Weights of a small transformer language model.
Size: width 448, MLP 2240 tanh GELU, vocabulary 9027.
Architecture: LayerNorm before each block, learned positions, biases, tied embeddings, capped logits.
Training: a variant of Muon for these matrices, 703M tokens, 10723 steps.
Each number is 128 + 24 x the weight over the matrix's rms, rounded and kept within 0 to 255. Layers, rows and columns count from 0.

# layer 8 attention value, 640x448, rms 0.0529, rows 43-63, columns 0-63
[[127  96 166 131 121  78 107 113 115 125 105 149 173  97 112 138 161  98 145 113 117 152  91 165 117 150 175 121 147 130 166 127 176 146  72 148 164 158 141 115 137 139 207 128  66 144 124 110 102 157 129 165 143 138  98  93 154 113 108  75 112 100  96 103]
 [173 143 138 129 142 113  92 127 147 174 139 149 102 116 125 142 147 111  94 117 133 120 152 111 162 153 112 176 147 128 122 114 100 152 148 118 127 147 166 127 119 145 115 165 123 121 125 148 138 114 111 160 148 117 161  90 132 144 144 127 121 154 146 143]
 [149 114 136  99 133 109 131 184 170 123  94 131 118 126  97  90  95 139  96 162 162 137 131 132 133 139 125 152 130 159 129 149 177 119 149 137 159 119 122 138 143 130 143 103 100 201 144 135 137 146 132 137 100 122  78  98 111 128 117 148 154 136 141 118]
 [142 127 113  90 173 186 175 116 169  85 128 123 119 112 160 114 139  88 119 148 115 124 128 150 139 145 114 134 137 137 115 115 114 130 102  68 114 105 118 144 133  74  97 107 156 107 109 156 167 125 110 110 141 154 167 117 118 119 110 111 116 116 111 129]
 [149 120 165 142 162  86 129 128 141 162 144 108 136 154 108 121 132 105 129  92 124 123 121 131  99 121 117 173 113 159 146 138  94 156 144 103 136 124 141 159 137 134  99 142  79 122 153  86 129 167 164 144  86 172 107 178 101 135  95 124 126 150 131 166]
 [128 153 118 154 139 122 137 167 118 131 130  97 139 110 137 148 128 157 169 147 112 104 133 137 153 118 169 138 117 105 129 114 103 122 124 110 142 159 119  85 121 137 109 154 146  83 168  93 124 125 156 129 131 138 151 157 138 109  92 159 157 141 107 148]
 [123 140 126 121 139 133 119 117 131 165 140 186  98 122 133 136 155 114 123 162 154 142 168 135 132 166 171 135 134 116 137 146 141 120 110 128 153 111  75 125 173 122  96 144 179 142 144 110 106 100 141 119 158 115 136 130 113 140 168  93 138 146 118 126]
 [141 132 109 159 180 131 110  93 126 118 122 167 144  97  93 125 156 120 129 131 112 147 115 102 150 136 122 101  96 170 146 107 113 146 128 140 120 150 162 115 184 137 105 177 107 145 119 141 123 125  91 131 151 136  97 153 145 127 160  93 143 119 133  82]
 [148 157 177 136 141 106 137 128  89 114  85 146 130 105 115 140  89 141  98 138 162 128 118 145 130  94 119  84 128 169 103 121 129 156 113  64 106 134 115 164 129 140 159  94 181 117 120 153 130 148 113 145 144 118 129  87 104 142 147 144 132 111 133 127]
 [128 140 126 127 107 107 134 132 135 158 147 159 126 106 117 115  67 133 119  76 139 116 135  90 149 144 131 129  90 108 177 122 128 110 139 113 149 111 134 131 123 117 136 149 144 106 112 146 154 135 113  92 140 133 137 113 128 149 125 181 128 124 150  75]
 [ 88 153 111 123 175 104  99 113 146 118 122 105 122 146 132 146 128 145 139 119 100 129 119  98 157 150 111 106 146 106 127 119 111 158 148  98 126 127 122  99 156 128  78 121 123 138 165  94 132 112 149 134 155 119 132 118 135 145 160 108 112 137 122 134]
 [143 140 138 133 156  93 132 123 126 162 121 105 179 143 146  94 145 133  93  79 134 125 108  89 115  91 141 132 161 152 156 161  92 120 117 151 134 127 107 116 137 126  69 103 163 151 103 124 152 164 144  98 102 120 117 149 121  90 135 145 149 130 147 125]
 [150 115 118 104 139 131 159  93 123 124 118 106 106 105 102 103 107 181 128  85 145 132 123  97 154  90 124 130  81 109 116 121 152  82 127 120 148 159 137 138 134 120 160 127  97  92 139 110 120 134 116 123 101 111 135  65 151 131 119 115 102 112 123 117]
 [120 131 129 133 142 109 149 132 136 103 117  97  99 110 160 116 114 137 143 131 135 109 129 113 143 145  92 146 132  81 123 118 120 130 164 132 117 113 201 114 119 116 126 113 154  67 169 108 111 109 145 140  99 155  83 154 133 150 112 126 120 129 145 136]
 [130 128 154 144 113 152 125 161 102 103  89 118 122  97 111 123 156 162 158 103 145 117 123 132 136 146 119 102 122 129 115 151 146 154  65 127 153 166 152 115 146  86 128 111  84 116 164 135 151 141 124 167 140  81 119 120 138 152 126 137 138 136 143 106]
 [133 135 138 136 111  99 112 128 104 126 180  94 112 111 109 131 120 133 166 112 124 106 141 150  97 123 123 150 139 112 120 106 146 101 161 114 169 142 147 128 128 158 132 112  79 128 140  98 159 151 126 142 150  95  99 120 151 128 131 130 121 119 143 182]
 [120 112  91  80 121 154 161 136  93 120 147 127 130 147 100  90 137 118 122 157 155  78 122 129 162 134 126 179 169 144 165 138 157 143  77 114 119 119 151 143 147 164 114 119 120 112 137 180 126 113 146 134 158 127 119  88 179 138 120  94  95 118 115 177]
 [161 149 129  76 146 150 185  83 120 138  70 163 131 141 144 135 127 119 133 110 139 138 116 100  76 147  97 101 109 118 161 114 153  88 114 137 126 192 165  98 112  69 153 146 136 127 146 118 116  81 138 133 130 131 109 164 142 107 155 119 150 123  89 104]
 [135 121 139 105 128 150 164 139 162 124  99 122 142 102  82 130 107  98 142 134 127 141 146 139 101 118 103 116 107 149 169 109 167 124 118 112 134 139 145  94 125 132 155 115 147 187 137 111 162 146 159 128 165 134 115 113 137 155 148 117 106 115 124 102]
 [113 117 115 148  83 111 121 135 110 124 161 120 106 155 128 151 106 104 109  85 130 117 117 119 163 135  92  80 108 100 117 119 134 121 114 102 132 122 129  89 112 100  95 120 105 104 121 179 108 129 120 133 138  89 130 116 149 151 109 161 132  94 135 127]
 [150 115 170 145 139 106 129 141 139  99 126 145 186 134  71 196  93 179 153 109 105 108 160 121  80 169 153 148 114 108 109 118 127 122 110 122 149 138 161 136  95  68 129  59 141 160 116 111 139 130 141 146 157 139 108 117 110 124 151 106 117 137 111 116]]
# layer 8 attention output (transposed), 640x448, rms 0.0472, rows 43-63, columns 0-63
[[ 84 138 104 161 115 112 141 138 155  98 118 148  78 136 110  97 113 145 137 130 159 111 102 126 158 120 114 141 104 117 114 121 118 154 148 147 133 127  99 132 134 140 111 129 116 130 106 168 141 105 150 125 139 119 126 181 108 163 147 176 144 139 122 158]
 [ 85 144 142 122 126 125 150 122  80  91 105 101 157 100 106  83 115 182 119 125 192 166 122 146  98  80 105  56 113 130 100 134 159 112 147 124 130 126  92 140 142 189 137 108  89 122 150 112  96 149 158  98  90 128  81 152 115 141 113 127 148 110  92 100]
 [122 137 161 153 108 170  98 115 136 132 103  93 140 146 134 148 136 106 163 119 100 117 103 133 135 135 167  98 149  94 118 117 103 143 122  77  96 180 120 114 131 132 128 130 165  76 147 103 151 131  99 125 168 135 176 181 129 147 129 112 135 147 121  88]
 [136 132 138 134 125  72  90 112 109 149 156 133 170 127 129 144 145 173 115 118 121 135 154 110 111 148 160 120 130 103 127 144 107 122 140 164 120 165 132 101 139 141 125 128 143 169 130 153 136 114 102 138 135  78  68 125 127 129 149 138 116 112 124 112]
 [ 98  98  99 106  69 158 141 145  87 111 150 112 167  91 133 114 143 149 124 130 145 126 140 130 120 126 148  81 102 140 121 130 115 142 119 168 135 141  96 149 147 144 192  87 142 125 135 183 111  94 113 158 148  86 177 110 109 119 144 138 113 149  84 113]
 [170 143 149 126 116 119 159 128 119 104 121 118 156 144 104 115 152 118 124 125 123 155 136 133 127 161 102  66 117 151 157 107 165  99 150 129 121 119 122 161 110 143 140 117  92 146 114 113 164 136 140 125 112 105 146 116 153 129 129 120  93 107 152 147]
 [137 118 118 107 126 130 147  97 146 138 115  73 139 150 155 123  79 161 142 103 126 116  97  76 109 106  72 108 130 110 129 146 131 157 148 138 118 140 161 109  92  85 144 112 133 112 117 131 176 142 107 125 106 135 134 145 145 130 108 156 145  96 149 128]
 [ 92 101  95  97  94 156 127 157 115 186 112 124 132 153 137 153 151  67 102 166 143 122 140 116 107 110 160 155 165 113 107 130 146 142 127 140 166  97  80 156 104 115 140 103 138 155 135 116  93 125 126 157 125 135 117 103 105 122 103 132 107 115 114 152]
 [132  79  90 105 110 157  80 128 136 132 154 133 129 145 169 126 164 102 165  98 137 160 140 110 120  79  82 138  91  92 176 149 107 116 134 157 138 122 139 158 111 129 152 165 117 125 157 120 153  98 116  94 132 152 112 129 140 113 148 126 141 165 137 142]
 [118 128 106 126 148 132 111 109 144 115 110 116 114  96 157 163 173 125 120 150 162 125 118 178 117 126 159 120 200 132  82 140 110 119 159 155 123 148 140 101 150 102 128 121 117 142 149 111 111 120 112 133 111 100  94 120 120 106 123 121 118 124 119 174]
 [139 114 162 147 134 169 128 146 102 115 109 157 164 115 121 141 131  79 100 142 148 128 172 124  95 101 188  98 117 148 118 130 157 126 116 106 131 107 129 160 130 120 151 157 140 139 112 152  80 150  76 103  98 138 117 147 109 110 117 122 160 117 140 146]
 [121  84 124 138  96 147 140 163 123 104 107 149 115 114 133 139 107 147 136 164 140 121 152 123 138 142 106 136  77 164 129 101 169 133 132  88 131 124 123 132 105 119 178 184 126 120 143 166 132 110 127 165 162 117 133 143 124 119 102 103 150 121 137  92]
 [151 125 125 122 104 126  81 161 132 117 163 143 144  80 126 157 125  75 105 130 128 110 155 118 121 145 125 138 123 152 136  91 122 155 147 134 101 120 137 136 132 155  83 154 123 129  92 126 124 133 134 181 166 121 111 136 141 119 137 127 138 125 106 133]
 [138 116 133 121 157 123 125 107 135 168 127 156 124 136  98 134 115 127 127 106 129 137 126 111 121 108 179  95 118 155 120 166 150 127  95 125 130  99  97 102 150 109 104 141  88 123  98 118 121 152 128 110 132 109 150  75 131  45 154 110  97 103 150 105]
 [119 102 134 126 149 106 127 120 139 173 130 154 104 128 127 120 119 110 102 173  98 140 116 161 115 106  93 152 126 145 130 125 153  69 193 127 110 156 109 128  81 147 133 154 131 147  63 129 116 105 137  84 142 124 116 146 156 108 122 110 108 124 128 134]
 [167 144 116 129 143 132 131 103 142 125  97 122 124 132 144 133 147 125  87 106 140 160 143 134 140 193 114  97 114 111 121 133 130 140 114 137 113 133 132 145 135 118 120 143 158  94 126 139 107 119 131 166 138 135 182 105 101 140 113 103 127 133 117 113]
 [143 134 154 152 106 111 112 105 168 143 124 127 129  92 140 179  96 150 106 121 137 181 123 152 131 120 109 144 116  97 116 110  99  90 162 150 146 167 112  97 126 106 115 108 136 152  71  77 132 157 105 115 118 126 165 132 107 129 145 149 174 163 146 124]
 [116 100 125 155 146 130 118 161 157  96 148 107 168 152 128 133 120  99 117 128  84 103 130 118 165 137 139 148 114 153  83 131  76 154 134 131 117  82  91 179 139 179 129 119 143 133 105 145 105 142 127 133 147 109 136  98 110 104  93 114 117 111 138 153]
 [112 111 122 147 150 134  78 138 122  94 141 142 138 155 135 104 125 141 132 113 138 106 105 103 144 159 126 132 155 143 114 147  82 125 154 134 132 135 133 166 114 124 149 143 118 111 127 140 121 102 120 153 143 132 119 136 136 130 133 141 133 131 111 154]
 [141 192 124 100 165 110 145 134 145 141 115 143 127 145 125 103 143 147 125 153 118 141 118 164  93 139 174 144 148 142 137 127 129 169 132 203 157 110 156 138 154 121 151 154  93 117  97  80 163 137 126 107 150 159 104 128 151 112 120 114 134 135 124 139]
 [125 128 109 107  92 136 125 116 121 149 147 112  87 159 186  87 146 102 140 151 125 138 100 144 158 112 119  91 108 147 193 115 126 156 121 166 129 147 117 116 151 167 104 164 114 132 148 137 113 113  93 157  77 144 136 134 166 126 110 139 162 127 144 142]]
# layer 8 attention query, 640x448, rms 0.0508, rows 64-95, columns 0-63
[[116 139  93 132  92 139 170 114 152 131 151 104  99 148 138 146 148 129 183 148 117  99 136 113 102 134  67  88 128  93 145 116 160 112 140 101 121 118 106 177 160 111 167 174 164 162 140 143 120 152 153 104 156 134 142 105 134 162 142 127 131 141 164  67]
 [103 132 134 136 186 148  66 133  96 140 130 133 111 122 133 108 150 151 115 117 159 158 140 144  99 134 191 135  96 150 131 144 154 166  94 112 175 119 158 140 106 108 135 112 134 137 106 128  83 129 107 128 105 129  98 137 128  96 178 131 107 152 132 126]
 [142 124 153 124 202 108 150 115 165 144 137 118 131 178 128 130 131 110  94 149 126 126 151 122  94 143 123 120 132 196 106 148 199 108 122 132 119 139 120 167 153 114 167 155 169 160  98 124 116 112 151 153  90  88  99 122  73 132 120 105 131 105 112 166]
 [110 138 125 137 132 155 113 106 108 125 104 111  96 113 114 128 128 114 162 148  96  96 156 133 130 162 116 139 144 128 123 133 167 118 144 145 158 102 135 110 151 103 143 109 135 109 169 102 140 167 110 108 145 151 138  96 166 123  87 145 106 158 133 120]
 [128 129 138 126 121  72 149 146 108 137 159 146 125 157 133 189  87  99 148 139 143 103 116 141 104 150 153 121 142 128 118 104 151  68 119 127 128 104 108 148 162 116 117 124 109 119 100  89 120 134 134 124 142 129 130  95  88 179 167 150 114 156 111 140]
 [133  97 116 171 126 158 144 122 177 165 130 106 104 118 101 158 108 140 109 142 128 122 151 125 186 127 139 121 134 158  91 108 106 130 132 164 150 152 128  97  97 131 134 104 159 131 201 124 119 146 139 161 102 200 125 120 118 109 136 152  96 119 119 157]
 [188 119 122 113 122 166 162 122 149 104 140 116 117 140  93 159 135 147 123 135 100  80 113 140 112 119 101 157 135 154 114 184 114 147 131 161  55 187 144 139 141  90 145 131 151 127 180  95 141 100 103 155 142 123 124 158 154 122 150  93 161  96 112 152]
 [137 128 166 112 149  98 124 105 121 119 110 131 105 145 131  77 130 152 115 109 109 117  79 138 103 109 149 142 130 146 104 109 185 138 124  95 140 136 104 144 125 110 134 168 106 137 158 132 121 108 167 124 118 152 130 132 155 140 109  88 172 137 121 110]
 [164 118 140 126  76 135 157 156 159 171 148 195 112 125 107 116 105 199 113  71  95 158 115 124 125  97  77 141 130 104 131 127 115 113 109 133 134  78 139  68 159  96  86  99  96 125  81 111 141  93  80 125  95 119 178 105 162 120 110 136 121  98 149 160]
 [117 159 131 107 165 172 148 130 148 179 185 123 119 154 107  92 130 132 160 143 118 118 138 103 103 129  74  79 141 171 137 130 113 148 119  75 137 155 124 136 174 134 122 135 104 120 112 130 131 122 133 142 131  97 137 162 120 156 112 118 103 132 143 156]
 [145  94 126 127 108 112 132  78 151 100 133 164 170 127 124 107 126 150 124 106 100  70  79  67 120 198 132 120 152 109 124  94 133 140 124 142  72 127 134  97 161 128 151  84 152 114 102 106 125 128 141 106 131 128 153 140 130 121 123 130 138 129  57 134]
 [133 144 106 105 100 123 109 103 129 145 108 118 125 153 158 140 140 137 147 112 124 138 119 150 110 136 120 119 141 120 125 122  97 142  81 116 152 147 160 102 181 108  77 116 109 130 174 109 163 150 130 131 140 172 128  83 108  97 124 133 135 147 112 107]
 [144 100 130  85  90 140 143 123 153  82 118  97 153  86 155 132 126 122 105 152 107 108 118 151 146 105 116 139 143 110 135  97 114 186 156 148 139 101 134 125 109 133  95 145 121 105 173  93 108 151 174 105  96 108 148 156 144 112 125 110 190 147 119  99]
 [105 126 159 104 108 153 125 108 168 139 122 145 172 104 124 144 136 110 169 108 152 122 154 130 130 102 117 175 149 106  90 124  98 104 121  95 148 123  71 135 163 126  69 115 151 104 162 120 127 111 119 120 142 145 102 130 145 115 139 118 110 109  74 119]
 [119 143 111 174 129 115 127  92 138 139 160 160 102 143 105 152 125 116 119 122 125 161 124 175 119 126 136 145 146 128 117 131 155 116 126 128 136 123 153 120 142 110 116 106 137 138 109 101 149 135 116 103 123 189 109 103 123 152 128 135  93 141  99 168]
 [ 91 120 158 150 123 105 133 114 136 152  97 151 164 140 151  89 118 129 102 140 130 150 126 120 151 168 126 115 148 114 127 113  93 102 168 137 137 143 118 152 112 119 126 124  97 117 120  57 137  83 111 110 120 138 133 129 150 139 123 145 114  99 149 118]
 [ 90 111 108 102 137 141 119 163  90 107 109 166 134 138 151  98 151 150 141  90  85 134 101  95 114 134 161 103 139  97 119 107 125 143  94 142  70 111 171 134 167 109 105 113 163 147 143 132 174 127  98 127 151 150 179 115 172 112 114  99  90 111  99  97]
 [169 124 142  84 100 124 156 122 128 156 121 144 153 155 133 131 149 149 125 165  68  94 171 116 125 126 127 128 176 115 109 116  96 114 148 107 121 147  92  84 130 108 161 138  99 175  65 125 106 122 128 147 121 161 103  73 115 143 186  99  97 173 107  92]
 [150 140 105 119 132  65 114  93  97 115 105 107 161 117 142 160 120 113 150 105 127 140  72 103 138 127 170 112 149 203 122  98 139 172 129 144 161 110 137 157 124 173 132 115  91 127 117 135 171 132 152 130 101 130 109 152  94 119 103 126 104 137 145 137]
 [111 198 129 142 134 134 145 139 128 139 126  99 138 136 115 141 116  87 111  96 123 178 123 125 128 141 163 133 119 117 130 138 112 116 109 122 168 152 129 101 115 116 129 102 136 120 130 135 118 152 201 109 174 123 123 141  97 167 159 134 131 131  65 147]
 [113 132  98 158 127 119 148 124 144 124  90 134 106 105  62 165  96 181 117 123  96 171 113 128 130 133 111 148 155 102 148  98 135 132 103  68 124 134 110 120 135 120 129 147 170 131  99 162 119 133 121 131 118  73 128  93  97 111  92 145 107 139 153 133]
 [122 159 154 125 134 135 107  94 159 114 114 116 142 139 140 127 129 157 123 169 130 163  81 104 111 116 127 148 131 116 152 129 138 138 116 130 150 104  79 131 138 124 138 118 120 136  97 153 160 111 113 183 117  95 143 145 134 128 150  93 176  89 103 118]
 [145 123 128 130 132 125 114 146 121 149 141 130 126  71 131 103 108 123 165 116 110 122 180 136 192 161 130 156 154  95 162 132 155 142 137 132 128 118 109 122  93 153 101 143 110 122 136  76 124 139 126 148 124 112 103 123 109 117 141  86 176 150 148 103]
 [134  97 141 131 154 160  97 123 109 156 194 129 120 120 137 145 141 142  93 115 159 142 100 136 155 159 143  94 154  96 118 143 138 142  86 135 132 116 159 114  96  86 145 167 122 132 128  99 109 131 103 148  87 121 118 167  91  84 105  85 127 150 156 169]
 [165 111 119 171 139 141 170 115  92 147 133 154 122 147 120 104 168 174  86 111 110  79 146 167 108 127  87  96 101 151  93 170 157 118 108  78 109 119 146 123 100 128 167 126  87 148 103 155 125 115 109 129 178 139 113 140  78 111 109 134 150 142 142 151]
 [114  96 153 138  85 112 132 170 162 102 123 130 183 120  95 112 114 134 149 106  68 101 132 120 148 108 109 126  98 119 132 107 130 132  92 145  68 114 172 123 127 143 114 145 119 146 128 126 158 129  93 155 127 119 139 122 158 136 135 129 103 120 134 122]
 [152 132 116  92 178 139  90 148 101 109 154 179 142 121  87 154 116 104 140 106 124 127 165 203 112 132 165 149 157  81 140 127 116  94 113 120 151  85 163 117 132 154  94 140 118 120  96 107 129 149 123 159 115 135 144 110 170 136 197  92 142  79 145 158]
 [169 107 131 145 123  96 107 140 105 105 106 106 152 107 103 131 124 178 122 120 153 166 142  88 141 153  98 141 103 113 110 121 154 150 135 114 137 108  91 146 131 149 133 149 142  90  97 185 144  84 120 162 129 126 159 151 104 116  49 145 148 170 137  94]
 [158 142  93 138 149 167 169 130 117 107 188 138 108 137 115 121  97 127 124 128 109 115 135 103 114 163 105  89 140 127  79  86 138 115  87  90 131 137 136 120 128 140 125  88 116 156 131 120 121 149 114 107 123 111 115 127 124  90 107  75 111  96 105 113]
 [127 149 123 140  99 114  92 167 168 153 134 160 117 145 120 149  96 157 130 141 135 171 134 135 169 127 141  94 146 164 128 112 135 126  85 144 118 132 135 129 148 117 110 148 126 142 143 102 122 151 107 119 104 178 128 118 132 157 120 125 166 117 110 162]
 [ 91 118 160  86 123 123 158  85 128  89 144 132 150 136 121 113 134  63 114  96 114 142 145  82 124 121 140 135 146 113  90 168 109 137 109 135 132 136 138 108 121 170 127 148 123 167 134 134 119 123 148 157 146 134 144 138 136 105 104  69 137 123 144 132]
 [108 136 152 182 156 144 110 104 152 134 142 148 102 108  69 106 185 154 147 181 178 145 120 168 140 179 140 153 149 151  89 144 101 137 118 171  92 135 148 120 140  98  99 140 117 114 150  99 118 107 114  87 162 202 126  96 120 130 153 107 118 142 152 119]]
# layer 8 attention key, 640x448, rms 0.0502, rows 64-94, columns 0-63
[[110 133 138 141 138 151 134  92 199  94 143  97 143 116 122 156 134 139 110 108 117  95 120 179  93 114 119 123  77 106 113 111 152 128 155 158 120 138 118 183 151 147 166 161 122 104 116 156 160 164 158 140 159 138 127  87 127 140  97 129 118 115 146 124]
 [ 88 134 165 138 160 116 134 133 160 131 167 156 163 139 141 114 162 112 142 125  99 128 111 138 123 148 152 146 149 123 116 110 117 147 102 150 140 144 132 108  98 117 148  87 120 185 109 124  67  99 111 114 146 192 141 133 161 106 113 125 124 162 143 113]
 [ 98 120 103 129 155 115 147 143 148  94 142 119 132 123 146 139 168 147 157 121 186 117 137 168  45 140 121 135 112 125 125 131 149  86 123 135 126 175 110 132 119  70 111 119 116 148 126 111 121 100 139 147 121 125 113 128 136 137  91 133 133  91  89 113]
 [120 112 125 116 134 119 125 131 122 141 155 136 119 140 132 108  82 151  92 115 134 115 137 119  87 127  94 130 141  99 108 111 104 134 119 166 128 123 119 129  82 151 101 143  95 114 126 146 136 158 152 129 143 192 148 140 170 124 112 118 129  85 131 103]
 [123 153 111 147 138 144 141 130 100 144 153 122 150 148 119 110 120  92 147 110 102 129 115 118  91  98 120  96 171 104 117 147  92 118 161 142 125 115 155 131 172  79 164 159 113 125 117  95 136 148  86 144 114 147 120  77 145 131 151  96  93 171  95 112]
 [141 109 118 168 190 104 131 140 168 148 103 130 129 111 121 148 117 134 147 138 156 154 144 131 136 108 167 148 121  93 144 131 125 153 149 157 154 186 127 105 104 120 144 114 129  93 149 151 112 112 153 147 103 143 113 123 122 118 100 131 134 165 179 110]
 [140 112 145 142 110 108 149 157 129 100 121 139 122 111  91 117 116 120 138 123 137 116 147 158 107  88 143 161 132 130 142 148  83 126 110 157 125 149 143 117 165 108 102 144 131 126 129 102 153 102 150 149  99 143 119 132 135 113 155 128 137 111 123 142]
 [137  98 122  98 124  83  98  94 128 145 118 157  84 130 144  93 180 140 142 136 136 127 135 120  85 113 104 175 150 121 106  96 102 118 137 146 164 151 112 139 132 133 124 123 134 139 163 111 133 141 134 118  99 139 130 117 157 105 127 119 169 122 136 162]
 [142 155 134 128 127 151 118 138 148 108 142 108 155 148 134 117 128 124 131 144  76 125 178 156 100 122 123  91 110  82 120 117 174 114 161 137 131 104 133  91 149 148  74 140 138 128 123 159 133 128 149 145 107 178  86 124 120 134 125 105 144 116 150 134]
 [164 147 147 122 140 132 157 162 139 105 176 145 129 158 124 147 150 106 184 111 119 143 143 115 106 136  94 136 122 147 138 124 136 153 169 150 117 151 106 134 163 136 127  82 163  89 129 117 116 122 110 113  99 136 129 101 126 126 142 122 119 116 128 150]
 [137 125 138 109 140 133 129 127 140 116 134 124 148 155 113 155 139 121 143 125  88 120 122 124 124 158 126 125  98 145 138 122 107 128 109 130 114 119 167 119 111 114 127 167 160 108 158 149  93 110 160 105 149 130  93 198 114 150 138 112 184 143  95 144]
 [113 117 165 117 125 141 140 118 120 180 163 112 112 149 144 124  89 127 132 143 118 148 114 116 120 140 114 124 122 112 145  85 118 206 114 102 165 137 110 112 137 125 113 122 107 158 154 105 129 144 110 171 119 120 116  89 120 102 112  87 141 150  98 115]
 [143 143 138 124 114 153 151 105 135  82  90 120 160 104 151 109 150 123 138 104 102 116 154 132 165 144 157 100  71 128 100 114 134 106 136 154 108 131  99 109 122 119 138 138 124 121 140 152 133 166 126  94 183  96 154 102 108  94 128 125  92 123  82  97]
 [153 132 150 101 118 122 108 120 118 158  99 124 158 145 109 121 156  86 125 104 121 104 102 107 167 119 145 124 118  90 108 134 116 134 138 128 166 111 124 121 107 112 103 145 150 112 142 111 116 168 111  74 137 118 157 147  99 129 134 104 147 108 146 135]
 [148 123 124 163 155  90 141 145 113 128 103 145 145 139 120 149  96 159 100 136 155 145 136 142 118 139 117  68 142 157  92  96 144 106 128 129 136 155 139 143  94 135  89 128 162 133 145  99 135 138 117 138 169 122 159 121 133 150 117 112 113 123  92  88]
 [102 110 132 139 145 112 140 120 141 125 124 100 120 135  77 170 120 115  82 163 117 140 109 130 126 156 113 110 128 125 123 178 197 103 148 121 109 148 134 129  93 124 120 161 158 117 121 112  96 130 143 115  55  87  91  84 123 135 126 114 130 109 140 153]
 [134 143 108  97 113  88 168 105 117  99 115 137  95 141 126 131 138 109 136  88 121 132 173 138 127 142 160 123 141 135 104 133  84 157 139  74 145 150 123 100 131 144 124 116 121 119 103 127 142 132 119 108 131 127 111 120 140  87 102 106 153 149 114  84]
 [120 108  85  87  89 128 115  83 137  83 122 140 109 165 120 154 134 151 140  94 113 141 168 130 130  96 140 117 154 133 101 105 139 135 137 127 117 141 101 121  99 153 102 148 162 103 105 128 124 143 150 156 116 120 111  63 125 102 154 125  90 164 123 121]
 [121 128 198 118 108 159 170 146 141 136  99 128 173 125 140 166 143 141 105  90 173 138 127  99 133 139 115 105 110 135 134 117 155 169 167 150 138 134 108 157 122 126 100 119 115 128 131 114 102 114 116 105 134 121 116 131 158 151  96  95 143 117 166 132]
 [147 175 120 139 122  93 132 100 104 145 147  98 146 128 163 139 118 138 156 121 118 122 103 141 100 129 100 153  89  94 104 114  99 143 126 140 124 133 138 130 185 140 132 160 136 158 104 108 118 144 142 114 169 165 114  99 151 118  87 130 127 175  98 147]
 [155 102 172 121 107 155 148 108 137 107 120 109 130 155  87 126 157 167 130 150 108 130 128 158 155 146  84 173 131  90 117 137 187 120 114  90 119 122 134 148 149 103 126 189 120 145  95 137 100 190 118 123 160 112 171 108 111  98 107 144 135 131 111  86]
 [145 133 110  85 149 107 104 112 134  96 163 101 138 109 131 106 126 150  98 149 124 125 127 156 112 122 118 103 166 132 138  79 126 122 134 138 122 158 141 179  88  98 105 138 143 144 171 139 146 130 128 180  70 151 134 119 134 145 114 124 106  95 102 129]
 [150 117 131 105 112 160 145 102 171 144 133 118 111 119 150 120 146 143 120 153 159 103 155 148 185 115 104 128 180 109 138 176 122  88 116  86 130  88  73 105 139 109 150 109 132 131 129 100 108 150 138 154 115 131 133 110  87 112 146 124 147 162 123 108]
 [172 133 155 120 192 142 116 146 128 122 121 141 109 144 187 112 144 149 121 115 123 141 115  99 136 105 136 125 161 115 120 121 125 135 119 173 168 134  99 125 131 101 143 141  95 139 144 119 171 155 152 112 119 166  97 111 114 103 162 102 118 123 185 100]
 [118 124  76 145 136 159 170 123  86  84 129 135 140 154 135 115 118  90 141  83 149 104  94 122 125 125 131 116 113 136  95 133 143 119  91 128 123  89 144 159 150 125 129 127 119 143 110 132 122 139 114 136 120 166 110  89 164 131 138 143 124 161  99 106]
 [148 143 139 150 114 161 127 120 140 120 111  80 148 109 177 124 132 132  92 144 101 140  90 130 171 140  90  91 160 146 123 129  96 117 115 137 119 115 183 134 110  95 123 152 177 138 153  97 103 118 125 130  84 125  89 151 146 137 187 136 123 170 114 125]
 [159 139 158 106 139 131 143 170 117 154 163 123 169 134 121 126 115 109  91 176 107 123 110 123 135 118 141 107 177 120 110 120 137 144 139 129  96  95 103 124 169 103  99 141 158 117 124 138 149 141 148 104 128 112 161 150 111 108 157 132  92 115 131 148]
 [131 147 130 153 137 152  88 178  99 114 139 110 169 144 148 135 130 129 115 138  87 141  98 114 123 140 152 144 134 124 126 130 149 162 140 165 170 108 100  96 140 143 160 113 132 122  71 177 173 155 110 130  68  98 150  77 107 159 103 169 171 133  97  96]
 [125 146 154 168 120 133 131 134 122 108 190 162 132 147 138 138 122 105 155 120 117 106 165 130 137 131  65  96 121 158 153 134 167 129  91  93 130 132 143 139 162 133 116 119 144 106 126 133 112 154 121 115 129 143  84 137  97  79 127 116  89  97 110 120]
 [128 176 179 117 114 150 117 156 127 174 129 181 127 111 119 120 112 131 114 164 118 139 138 101 140 145 126 136 133 175 145  95 149 152 146 133  79 120 147  65 116  66  92 115 142 126 145 113 102 160 107 157 102 125 118 121 146 166 178 117 129 133 117 164]
 [106 109 141 104 149 118 119 128 125 106 102 129 109 132  92 156 119  71 106  96 138 125 151 103 118 161 116 107 153 111 163 134 114 112 139 112 116 135 151 135  76  99 158 129 136 127 121 157 141 131 169 109 144  90 108 104 118 145 121  81 104 154 131 154]]